{
  "d_model": 128,
  "n_kv_head": 4,
  "norm_place": "pre",
  "weight_decay": 0.029,
  "lr_head": 0.00681,
  "warmup_steps": 287
}
Each number is 128 + 24 x the weight over its row's rms, rounded and kept within 0 to 255. Layers, rows and columns count from 0. Numbers have three digits each. The size before them is the row's rms in percent of the matrix's.

# layer 8 MLP down (transposed), 512x128, rms 0.167, rows 467-511, columns 0-127
099:160146146159165094140129120124124096132091082136141135175141093141097112129141147064140139126170119131146157132085118103131129092028130147138140131136152110108105118116140122161133131122116141115142158163126146147099123179134136116137160116150118135110063098136118142151148122155105143143135138126102132092143121134110115130140108107146114093133120149139136154178118097158117172094143
107:114154151108131114113129137120146159096106191127147137130100094154142145078145131143138118153153121173116169122122094111137113141144163140092104155157136147140155123054178142157135106120116104088081099130109172160114107138135152122116147126106153128121085146133119120141124129091139143113144132143135159140112127106127097104120095135124117112090147139139095087164087080150109146144165
098:117152154130139128090109108128157073156180161096156113132125085125143123132143129120124113189129146130119132136142127149156077088123135098095154173122166100114133141171178144065118140139134113135127144143159125115128124138128101116127107154142111068137112106148141145107106124095120127116079118116178130140112152136118107136154145144123141088146187126133163135093110090136132116111141
097:117123128149128130117093127169146118146133138133143116093142112143114086144155122130133104100137123116086172126160129099127165142124110171146086101106125107141139123110167174128155163188123144082140134101085124160155098115118156114136108166063139113139128120152177094145152119119143146060107139120089153135143091155143120111143137074147132118122134154118122134142092128130120145104152
082:153133160121099119105130158136138174126184120192147091120121122119144139099116145104167134140104144096101114144097125145106145141094138126126173141107119165086158127093164140135120141149128113138088159108131118102096112155130126147133156177170138048115090146117076127099122141144155106132161138150136136080129106115107112133097151133140120133107113105136139144110114161165120144126132
107:144136123097106100157113146150146150138112152119139130122108145098130143127098121154117099117136178174120126117131114111156146121117107145104130168136185158165143181116193162120141123149137102143119097135079129118135104160137139136099132098109137146115143102110118081181090104096118125115146140101115142158089129152118103145132123183135115101110130125168075105166141120155115144092101
089:141153095175183099110146099155091140102124109116156133151131140173096183102142126108119133095097143124163127142143127135146109147133133120151159150115081133100117169116100154107136167168113138101105171104146077111113078143086137116145090147123119152138112125111133128062096113141092134111121151121131106115140128138120119142102108091101157146119145166144157139132115132149118128134166
092:096135134176131102080116136125153058089136180142112117103128088124166087126171086132107128164157127137124133166136064106106127079147138138107141091088102136151136118154145153122132124151112137109113116116133138145118177149160096120127124134096093101129130116125121114141137154090145159164152114141122179134117128140155146126131138138116188123151131108122128095120140108121149159130119
100:147119145096145146122114153179078110126113144164105142140161099125118164112080094133149115149106118101128115082139115161141152157116131117148134118094167180131119129156193111124156139165137115131097133128154136122152132137146131132154158129119117110101087102129095174107130120113143128095117118113112108167114107181100089144142138178107149114143122117104127085103107139095144174109139
096:126123133106136126134156119083124145166098116097094154133172103120152181090161145174130123119098149104133128125131165097159122140137157146150099064163165112135103122119123125159128118165134098107152098143146155129190110151159119109099149128127088129141127146125128143109164120161081134135137148102115135101099082119092110154138066119137129126087130124110141102123151108103124144147120
108:147134060146122092145163124127120127142122131134150134140171096108139148096146088127113110120110113122145115114122141116103099105081108099153128146122119152108120119151142163087106124117133133116126151165131139147150121150154143152178098115121119166129095165120123089142126139091111179102133138107139140122079131120134134139115113151156160091144152176073133168072097164114155149102163
105:108145142093139076116149083134135116110095136108108159085139169171121170142129128132145112160165079104113114129119134155089096158141082131149120167116146151139147079153062120126154090134125134161131126125113161140175089143112162125110108146087128113175096104124164142156135138119118101146151142137136152116103143145141138133155141127133133148141098158143124098138139137122133108081112
094:092151133120127084082151176096143094100160089112115135151121099131147165163125096145130095174108142154124119118152097105144142109106105178111140139111108151108136141103122112089119118137166159113080144163147120126124098126169138106135145150126099132126159122174148135119109108155171140142135099117159153141131137132135115163107126096123130084122123089130095145170148176120115178134139
092:123131120127133155164109109087093128142114141100099120161119120106139145137095166119126128127134151075118137126120170214145111143144103128091104102127113101139114112133124117134106127103161133150106124118118089121126169125150151149120109108159142097151120139114113153145139154175129118160114096099177134148123120159145116103134150103074166107184127138107093110106136106143162088144175
087:128144101139124124114127108130154130137150138124134132171084121100079134140145130137139139068114123100118125124121144165129162153121130123134109153113124128142144118164152115121085114115132126122125095109110087062143129137085148134152120111115163108141154164156163159110064136134141145132106102175131122108131113158099129154100130112143137128173143130103154081122120142164100124222120
095:168117145098094083095132148155109166106091171143087134135118130143134116158108113137155158123140108168148098113141128108145125166134135105103137091130141141127089119134171119087123116173072135101116150098142120155126106141140140092149154117099187117138065090105107122119116131139104112100112135139150137135133142171147113181159150149150135118150107124114145130138141101164132154088124
090:136106126155141218154124103127118146118138107132120159099120171138114151111104115111177142121095121137145106150145109146106135140133142102127114087148110099123170098136046132145067132149122120135152140164149125143113147106123136085126097127138132146107175148147128146136144141122146151110123118133106125133205095138122133138125152081119143118142162122109130139167084128125110098118105
101:171164148114123078126163129108112120092122142158110123129118096148108122098110128202128110129121137137111114132127122092151136109176152116169124125100120121155163151111127142142125109124132130100111132126109165091155135156110123096144130082124111104132138122102124142165134096089147133140108123172097096151119117105109106128191115137160113098117147144159131140199097115166118167169120
114:092108102155143162105128132160137077096118106110122167104130078141115109147106091147151104129152125178139116144143132094122119138100123130148128126143106124143158131116160161087168138123103165152161157152127159116117103132108137128100143139124130149137106118122161119104122121145126156079101159127091099131154064209093118128117139092131130143128115117113146120102158116159142178139145
120:120125126160133126123145123135120127142148150137135127143126122132131108136111128114114133131131131168114127117145126131117116129121140154147125134129111124124124115135001110133139140103109096125100135112108130122134140141118134127126135120137139122131137131125227116147125058154144124118121147126138141130113131121133135129131107221145105113130136115136123138121130141137139009167127
066:163147089122119086094128137100188082102128125100125146116131154121169138110137135108146159151102161072107140110109112093111115162134134142109120119140127147121142146109103140146150104128154125113105132118116154164112129145133164086100164112167129177138146163121178135147125072114112138130159091122157153127155132138162112143131116175129126111114156067097124113124147126132118079147119
106:109135108129136140149145150132093137123131124130163123088117168122155091114072126099137113170117106114136140123140120121108147138134077142096158162098134129093140107158131170124115143126167134146141142117081119118156102129136111137129141123128111127100159132127115134134116116087144116151177116150159123126120145112161118153118131172093128093122095091122135164173145156157146019139135
087:109134094138127114128141154161101105139157111078132131124175157099115116138157116122109169112119097128116132172105097172137138141057156112104137142172154091149145122116110116132126142140158184122111101150122110150123151088139100127123137123088122146110119136140110087142161109119130151151122130089139134111091164115119148150116142105163171116073150139172163154116134111106125170121155
107:139127166132146162146132091130145104133129071097073125140087146120152109088132078138164190162137122090170093093138120100151128132110120105136122116166131072110136154151140150152093117132136129120152160150163149121117115130123115115145114151136114134138120137125197144135113110106121133131101137130150096117107089112148141145150120121182154111141140133084142108174163130097115140131116
093:140137134100096135116093115160106141139157173154108077155086103129158121113147123133162097083087146143132102177153147123135141170139133134102087128143110114116161099158151125136123132085114175163097148138107116122106103120128169129128134131136114170110140166160131129109134103128111138158136072102129158081132128139139108124122131186125117085143125142117109151116129132173163158100107
096:108141143154114159147142148149119072117135088143136109130150151118122123139078161117135106145102126112149165156119117068136095117107113157139128085087136154125122150184172144122085135130148097130164146148151140110139104144155088151144165124107136127137120136119144104114129107139127116085068132117128135128168130154129152157068147112119130122158148127122130131109169112096137155124061
100:109116129112160118141098136129136149093108128110106125115131120116122150157130192128095120121127116083126144135122139139106117099112114123083106144114172175134084158118120069163131116138165158168165160120105101160146144165111166160122098126124148121156164102126109167148105093143084124122171091115137137118152139143140104101153126102129138124177117162165095156135153127117129140085123
111:108156125151085153114161090141138103155115178111159132147114127148139133105163082127148143124149154064117110130146145125159116095136131135134081157114185109141077133117160128083117117146134116150147142161185141150159142108105130113103125154125097104148076130122095127154100116106123132144117164123130118165149121166102104122135128132110132114133141122096111163096111163117104170100141
096:099122147104161135135138118095127120129189084121098129128129147146113191078121143132132144154137126058157156111128111100129124159129164112154127098133084120102152134098067148078148154103186130149170117129127131124136100134131122120141125115140119160132101104141161104151120146174139132115145100101149086097138113125168171120132152129147157110143097120112144146103134125108125109124112
091:144135135131072125140183109104127119140146126146121113116140145143102100139104160116127112140124165076112101124131110177116142141136160137101126148137143127117137106140098126134146149167117081117108168140146136127160166127137163151089132103180113144098116049103134114161152107122074098126121095136139119114129148154134121106177104093147180151117136118145165115130135089145159127146110
103:118105173139148123134108147110146145148125171116100128135111173119150134142145152122171126121156101097113092134134102150168201107101097128104162115121141117104123128147088082138125118114132092091116137140159113131092137144121124161185117136143141122086114143093078173132130109130110141108158168140139148163124155136137143153112103135134155124123108109158140095094063137118144114108100
100:123141136111102131101121122150143165125130125102131128158131097155144085082102138127151137142133147147133103133140122109158119130131124154114133134131173118086158173116158088101146116109133123157083128144101097162101142143144103167110187130147143112102183164108127096120105156144142124127157092116111160127093110154153155110112092157111078078153105094124120150123113112165099175129133
109:163112169135134125136181098156174158159174132089099114112095169115115144147129142130139127156122122096106159120120164128134113155167173113120121102121111106131113158146148122100102125163129118135133125143129151165116145168113161125107116117118103144108126119102095113149082098143082162119092116135161109111150123142136096153129138073123143078118129107089099134138112161092147153152091
095:121112159123130120138117146132149112132104157095142145077113125138122131083121116068139137159120149169117143117137143138107130122069124107120141136119093141151135086142032111147156130130127137139134091140110162158150107120132187097149115132099128084095174134119133101150160137140084112177117114138156118137155121154164163117122150115129144105097152128135126147154141125138101159130098
103:128118123070081133137132122098126100118116128059107176165136099139155109139111134138109151129118128112145090107120160068149210152143136136104125150093110146124085144118145165134116127139146157131147092155102096169139137119111130134134155171115134127119144161144133110100116124126115148128167094083120150121119149148107139133123129150148109088137162107131131139121097130165166153145096
103:119162122128162132128158069079137102137118123165131098131113152159106095102135096114152124121137129133113147138140124126093112109143133146127082133127157121115200087145170123093091076130160157141141150113167141078143136116114181128108138121109126155175117154099168127090148111139124123169112125139136135161154108109163089109125132125120134125100156097111131118125174125128142143097120
097:097140119153113112120174114150106136164116140130152086121151109082100133168174145104144104134093123093134140151143097107131114128108124168132140159196113190129092144122153119139157121112110099151141134117117122161123114139113156113129128143116126145105122096101175108118114126135122165146147100129097171148102146142191083080105129135153120165152147144109133112077117124116132106108120
092:142152129146091089159173139118119126180094140118108133096102161147124125159112143133140118115133146111125130152157139126188110118119136131137143135119136135112093175110099123144116108150119125121157166131150123137078112088141070138138130161119118105090140122125085138170134117107090112154117118151131095130160137094129132130161164148142139119157045111124099105180140122143128110091157
104:146112131108133144139108146157111094116126164172172090123129128116110133126085157157096149120128145094131126170148099161130149144095099133124138123119117129126139147074173084131082125148100166114101135143111128165126115129125115107133164070122142132114122109107115105220093119115117126145179093126142134157102119155097123172144109113129119088117132121100169137131147121135139124146126
093:089118107134126115160157149109151136124124156120141114101161152129095171111160124080159127096152079151130169114112146185085146118151142151113132139145129120155078133117120119129160146141093141140134142112094158109135110155150090113139157085144140103118104092117146129085148134087126132104096153137152114099148166126126152153099118126146134114108173162103131130172083101130110091129102
106:171121155158110181132139146154090129172174110132134118125108114107145165159166149139115103158109135112114133153129140160114116179114135106157120137129077108146144135107093157090131087128149127097112150122144146118154162067136140125161095132071113105135089109128083125128130119146099174129161143100134096128134141098135109136147121112151147130095151110101141142115118154134094123080110
112:092120130154137141152125116100124159120097149106128164159121177154122175106151081114165085130129168133113133150145133102118127132132083122128143134159139169146116082114142120083163144140132115128117121179129108155133107133128166148147091149099121147111109139132106139117148120110146091183169138123149169138146129134102063111137126151153083080076133146109116114126127139107115097120126
088:108117115115135117133120110129109143108096115156114110117123149098097119181111123118147116130098112116125121146125107106132102148126068130150123190113144145134135144150180122132139147168124121142151141132093121094112125136087120141121151111095119180153134152180129141155129134136155126117122153120075103112157147115121150159164186139150113081170102122193113159076094114145117119103133
101:124079086119108135156140162107139146131133077122114153104150088149127118171105134093101130122102134131130138095124094179092094175103138111134107179156109080107103122151135144143117130144133166151129134112126151112157121103140102114103142141120119150115107155113175136115138114123110108154157109120096095168165149173101150103112158130109164163134158140131173135115154126090164123130127
090:102098135127102115120113138147179138123074160121125127130089130108123174103137157118135162117143139079122135098124141112164122143173080122135156136127153137125103138074138097127111149104116114141142157099158121127176177121113133147138182122167157122145106125154135169122157110087112110111116170167167128138103081110121159128152129106126108137095085126155126114115082114119138111144125
# layer 8 MLP up, 512x128, rms 0.164, rows 468-511, columns 0-127
103:168129130108088121083122120091130163156146148095173124123125127162137164088179159139104099154115137133091094153083111134111121140098127087162131159163115138151115166129151137135138154112147117125104135151091115114120147159135127133105126127144130140119113105117104068082126135095165141140141110098142112171108122141112120120145108113138145132165123112122088155151154105172090133127187
101:122142080130100130084156101068132150117152082120117112138156132082119118082170108165102159081119152160115092101144130125152126145116112107150137112156160143087124135106175157112125130132160112134165152095132102144113128115095141155141125154138121164142150108142104102133121116103164144092111142165125089143120125109095105090130129121136120106160137117170160141159089104139111139133101
099:181160036123109140152133107142132150148134120082109160120135125145133151118127153127085154114173148155148086140123110114081179096147115126168108129129103125156131078125125128101120134144093123123098105148152157154145129098128141123134111115176076164112180122128123143109140156111116112102160105103148119090121112148121125146130098128112107160119114103153149125129089125141131130132114
089:151100115138165169147073145148120124105119123116083140153169132117140132098175115093120150119144128146099159125145132123129113133119126156108133172120085116150113121178152141100122174079128102144121153109094127152105192114137132132075139115143110148112121119148135099107128146126103110100098143132125096119127135096166092105150059117168102113112152126137143140136137107158118130162095
110:133149135143091105128153118079101126154081103107126128134108120131117080133162103172140170105150141145129098095134106105113116082108110157142104117163069135114131148089156137130139137114138123121135188103159124130145108091073128125167151143138137141132157149116103139157137111083122134105117138145138093124134095135104081086147126135142119159096101168164120135154116168113163130136129
090:130126126105165134140102164107137157141173122132148107156131122085139075140116081134116158134167112135103099077132101094091126114088160156144091072142116115127092118140159145134129151143132099122149095119136131135146158131113099157116145143118142128137115083143096135145166130097153131156133109150146149126175088057100126121127158127144084118132112116152149122146118166169122126126112
095:199139117142125098156109131082109166194121131115134113125116122113128163117139156122150121110149116110102144095147140141140143128109103125132077183101147104170139131085129107112155138088104100145131148136117147114150101093119124118092134134139124211159100129127134151092113137143102103097157138117115100075113119159129094137133136122167106153120138125158132148119138133105125132168116
104:129139111171117138141091095137131119135103114162113122165115077107120130112118138128138151119134159122139140121139119122091150133120123161123162089156143129164137145155129131159108110126102126074082163124125151149131167082160138117122147120103130138132142071093130143094173109067116106101145146102126146147158116116096091113104136138155102147164089089162147123167082140144100145099132
097:132150096113135163153108111120136169130123089156136133135117121098129137095111135097057168089115121125106127135181134115145112132102149118150112128109132146139143130122171133110119121134134140095106145134115211107111122084158136181085128131094139125106117095158123108113141142107168114119103123144117149143177091121125145134129116119131163155149049102149163125130101136123146149125140
099:127136127132141166109163115109119126146141145125116134154149113103119109123142122162126118097105149113177162104082126143151178138112102129113134129127119141105157117126127151156166094090144130102142104066162145131082117087150149160165104128130151128105096148112146121137125113139083170099112189109104113081123143098086140126160114099147096163157123147171160146120114105104116150140131
106:138137150161130160172142154100123125107093137118139087102099123103079101124130186159077133101148130130157112146099139128143126132115150153107143126122108120117113128150115127107181119113110111078106117142175117166106138123125133136119127115149128099123126125110105116130157127137130120103152099120158031143157094115124137122131129138177124162106130118091154155106120093152183132145160
097:143141125115117125168113114139127173069128200177112090135150128139097141075142125135089128146153128119094135130134132149133130115165145135179149159174154128123135134132122125144112147085098088099125145149113142126111104124072136120115145126092109167085123162104111188119172123105100111122142123122137138133151138133111130093161093126125124116108121101120134108126091115146175128154152
096:159139161125129112133124146150097126114097129132185114110154130166127172121114090133095101139122113084136110154116101113120165140120094103156136150151113167185112127161152141095154129062092111124100094138114154129128133145136111100178104097106138105153103122144117106128148111091138125131153161089137136133156117130096118142105109116181111168100158128184148137150126109150105133129124
093:158133109100131155120102084149110105106117129164147092122166128159126092094109134152117092113141120144114170159096106124143145085120145118138091159108129095117101112131139160114108128123156099102140128186134146141117106137100113117153118086132124161146133161129106174139132126128146117181151063159160142149095126077149119148165105105125138109162159137107111176141147154126116139117151
090:099141187147122127158127147151095158108139117155146144130095097093131125134127139120090124076160136153091126123115166120147123172141101127135075138107119128075110152124144101149166100102091130129140091138127153154110083100123150124134175129129122094071134137076134151104121133140168163147143131114124101142154098109126132125117121132105088134130158167110098147135118115107129166163100
096:132129161145103139123149136112141139125156137126150066105185064108113074116106162162116125124186141122141149097090133117116099144101101184101118126120132123149139082104121122132093106125105128147123138124123175136160104139158107150116118132091130102088111120135128133137133156135104116167150098144148152135095149164103132119135115112159139163136114130138094202106110134143120143140150
103:139100131131132189153102094131173126123127133173110148129096128138103122126108106118110173151135137144113132117131178168132155111112138127139139126130132143119160144112139165179115129122092126063085147132110106080142147170094144108092119149098085147146159104156155115112110126104139111132102134131129161150155134083139105152090119110122143135104096085164111105101089167130136152138131
106:132144126117111123130116107137120158169147105068154117147114110136152102098134137086153143115122171146142097128107148106139139167100124142151146163130144148122128115112168130100120108135143116123106136078092120177087176116151143126111137143119153116141141103098101108071109138092089126120153154099118087102180106152110113138124116131149072144127091127175143148119150120163156152159106
117:153152169160141144080114163083123124172167149168161148126123100130100153122149125129108145103133134148106139127108170119076133131118139177152130120103105125143080098141114134121170130112072080123109101094107131084106154127126175148139121114108141114149115120177150139092103104117137107144151123127143127129143121129104157150139101140146117150107107150148162120159113172129132109180133
066:113141129175129118133120133116085127126142114115155117110121120117093122172149137138114115098112124148148092124141181128142083093117155127130134116131143153158111094156137127120138136153085131146136105095150134146134165169147098168107134125159109150136067111136105150151120143113142110077153131155123125123080103107148179106141108148114151157110068155147124122171067088140163114150135
102:146145114145123106125156136096136136148137134119135152189103139093096076063145138108114126121153117105150133142102165139138151162091137128141139136109168098108136126133139122203193136186136133106097105127119119127107128128065119143151122113109116121120133137096130144115119129140100152135143179159139146129132114130078133069125135122129117164165116113136111084108095146143142124117126
087:133146131107121097140044127105143124165122130121103129177144077132151141121148172125135095109149097128105107101121172135098160104129114184164090119095156126156140149129140093098092175098162079154162133147148143147133130143134147132147143133121112122141145144114116159092129144091119134163140106146144113113127117085139173094107106112115129128164132116157101126108128137103114160129136
100:174152111149110126111150118111132171127088160140100099124127147140120154099112123138090117152111089143127167131075100151160142112127084124139125176121132159156162134117169096175121127133092108076083124130142119101130087134137160165131158137139124158126157115156141148127131109111134084118107178155127083122112146123106101156170089112130137136121114087102130130127160128144144119159114
092:149175127134104172131091128113134152097079186128155112128084110111107125075124135118113136138132113107112127100111112134079142074114138127160142160142102110123112136091162120154147144178135137101125155144112110105116100115121121126140144145104103199169123099116124148108123136120194136164141141165187125153138142143094101116111137135118134137138119123139154091119112127105120130091122
096:170133129120092138114126142150139119189095107164140162162135097105114146091139102130134143119120065128116132116098138107109140120095119114176147170139164121153162163123177115139116163119096135139126103147143159133153112117141118106104150133105093106161145071126131098105148127080109109119111115160123105133164127108119104128147121132177150150106103101177114119153092121136153137137094
096:121109159149090118145134114119100108103178118109177147159090121159106145140140105144119083133136082142111119121126137117108162167167100164113115146187164113110106109156166137100148115048140120163140122109146139104146127157097171148113088089112130134137091124141136122158101130109108148105134126152131114140138096129139159130147084123114157116089150130128116129100108101139114157145123
107:166118122161086161118135142127141122154167152156147150108097101127142098117097108105119133120146142126128103111127136155103139068179145114122135115097117117122166118125131103122181151135114138145122092120173141083158148159115182096134096145136118107154165150153132143085128126145163167099141130097137118136125145108141136141107117090120097161166153130066113144116128175095125140153139
103:127136163155096089106105138078100151116136124093117141132086122126109098114168115146107126111175157168164096135109204126130119139117107167124159116131169112143064127099120148111140129144104125122128147128140141134118172140146136103133129122147132126144106139124136125125169142111108125116120097155115140109123077095077092149133138126116112102130111150164134141181075110142080139122145
091:094172157115160151137126110130129145115147111128121103115160112104103120123099146122121105133174072113164153109139129108078114128116135190092132144097144100087123108129129150129104127149148136163143116102143152148134182107130145115105099148137103140206114155148111145114128120098115136070096106149144144134160118108114151169097093112127106118149135164112105173144129136125134156151134
101:176111141135113185107114137114089103130136161137172101127121135141138086133143142111105079176175113108143137128122099142149130082153167149182113151109107116137089095122130157134198154169077140094103110162106119147156139140089116092140073111162123133126157123151123116125120115156094128127114125128142114104132115091137121140135135116110143137105104121129118106113130147135144124098158
105:142113178117161169141098136145100147098074111108160079091115114141152132148167122135133121155130122157105112125111118144142108141116127160166118170139127087140131143112132126174116128127142091073097152176132153136089180134126131124115116148138117146162136092119135135126160096105104140151149109131195100085169115115136089088129120120139134108110101133103087117118117104110136137128136
105:154109103132150107083138100103137178143114109120154136166122127112082155111137149127117145099105157139123168111086146119138094113124121134091158123138116109164160145099161111152119166112126077109149118140135106098110114151129164172141140134140113138142169137127138107116125133078105090088085186131164129147126114134136100144079096119170119147121158121101143125153112093135105158150104
096:123096169138064085144124135152114121105136155129139081138140129101122152133130143120168131117154106180138097120124100139110149130140099140121147158113122121166102112176140108108140159111152106112139172097129172150104124133132127128146127092118098125104148098094103162135139134133192131131135104155148097145123106117090148122127129107203093133149158151106120160106096088102098130134126
104:124164145122130143124145099130140140116116091138117099129118131145083114134155179130126168122156105107142136098141105120160121136101146150125142132144132104171131087106117149119122123120110077110132142155140191143126136133125139122108133115127091172141116086111130164128153131051118107112143109140080124134136122105108080153112117134170126138060113126155108174130112117166152145166180
100:168116131118109103154115135153132157132133169110115068133136140129123147138098181153127169142148108140112100083129138115109123129138096096158161148134146125150099166118171124109120194099150056114142138117099160132106122168145112127129139067105089147141111117133101144143134133092099135128156102113130062129138147168101115113151116136153129124122108127163137132141111090131113141137122
098:097103127102155162101083118082100130116168137185133123100111112126134134130117097120077131108133102131101139120136127162111127114137192118156157144102134069124136128132129146152130143132127125145123090134122135092092159158139122176107119126128165139144112118216134164121136113130152121149137136118137147129163134082145125129112112118140141124068098142107121109159125143128102138174093
093:090100134106144178087089133145157133084183122161167108182121099156135117123159132137117106130144113133142141114144109136053153156126143180096120132120167135156139106163118148136123105076145126134144125141108133105168152191144161124103097127140129118160126106126143146109110133126146142113100124104124140122076140114139100134122093107131104172091148124118127146122110134124110147154113
096:112103123118125143122102185103077106147145135137136084126132083120148087119137150171117164123143159127122150135110187154120113117134093133149110129145155144094094114182152099105144098118129108127116097145119160126131116131119116125180104133115134093122097158175097164175154139119103119147112092124175099109137129131085132109126108101162145110142135151126134145141083121155111151105158
089:146140131149113128137149117151137142149094121129150198155098141106138093128094114141121129133094172113108141109114105115173124131133140083139120139126090152133138091128155130149211149143094141131110155062138105095134145106099138118155124144133118158120115108171115150143138102172129108148128181124099095125141125096111114160161104114172121138137080135130126104137126117147128132135076
108:157117101122129117124098106132152130131130148109146106090099127106141149139124074130076150121173103178138098092138129127082206099130137136173138121126112140100165107147123122125134137141115139124055114164103096172161148158137134125100126120153105103165162124125134133079123135131159126114171148092140108125131114124134139137150103116098121167144147084122156129122108135091134138131142
107:121135131156100082161147141142150167149129111128111142115100125090139102084120157168109137125151140159108105084134138121093141131128177126102104126196114146075130121134141122113151106120111118104088079112102141161129116133135155153083147114145159155141160124129117095117129148110154143109107141101104084120117137134157111124140129126114121163148124069131144130135060115122128153171161
092:190123150146111092144117114138152128155126124097116154134138155162127132111118157108107107135125112169100105154068110151121152157136168093142160108107120096109104139120135149154152118160149126075091134153125118123102169147158126137113134113155116126121158097095086108103118143123124112163116148181159080103150130140103111121137146123127105158102066123137131108129118161150161115156087
098:108122137153148140103134127127136120091111104098154104138121115100111112161121119115105151114144141118154174085158125144126139133109142158075081091129113123146129105119131181114182142090079158091137092090142140101105118150134185092115098129136097109155107091170140097125109129135188144099102168138124116120135156113100126170114099108153130148119157120154135130147112128154121139104122
097:142156128132127132142155135096131101152130116102122103128138141111144124128142124138106116144119096143093128118124148143136153113072142110175073153138124126073128138103155135130159137142141132123071106168120134110065113118138130175181106164173127123136117071165082124093107117130129130135117123124144094132147158086161137124120131135140117120138115131111062163118141177179112124112113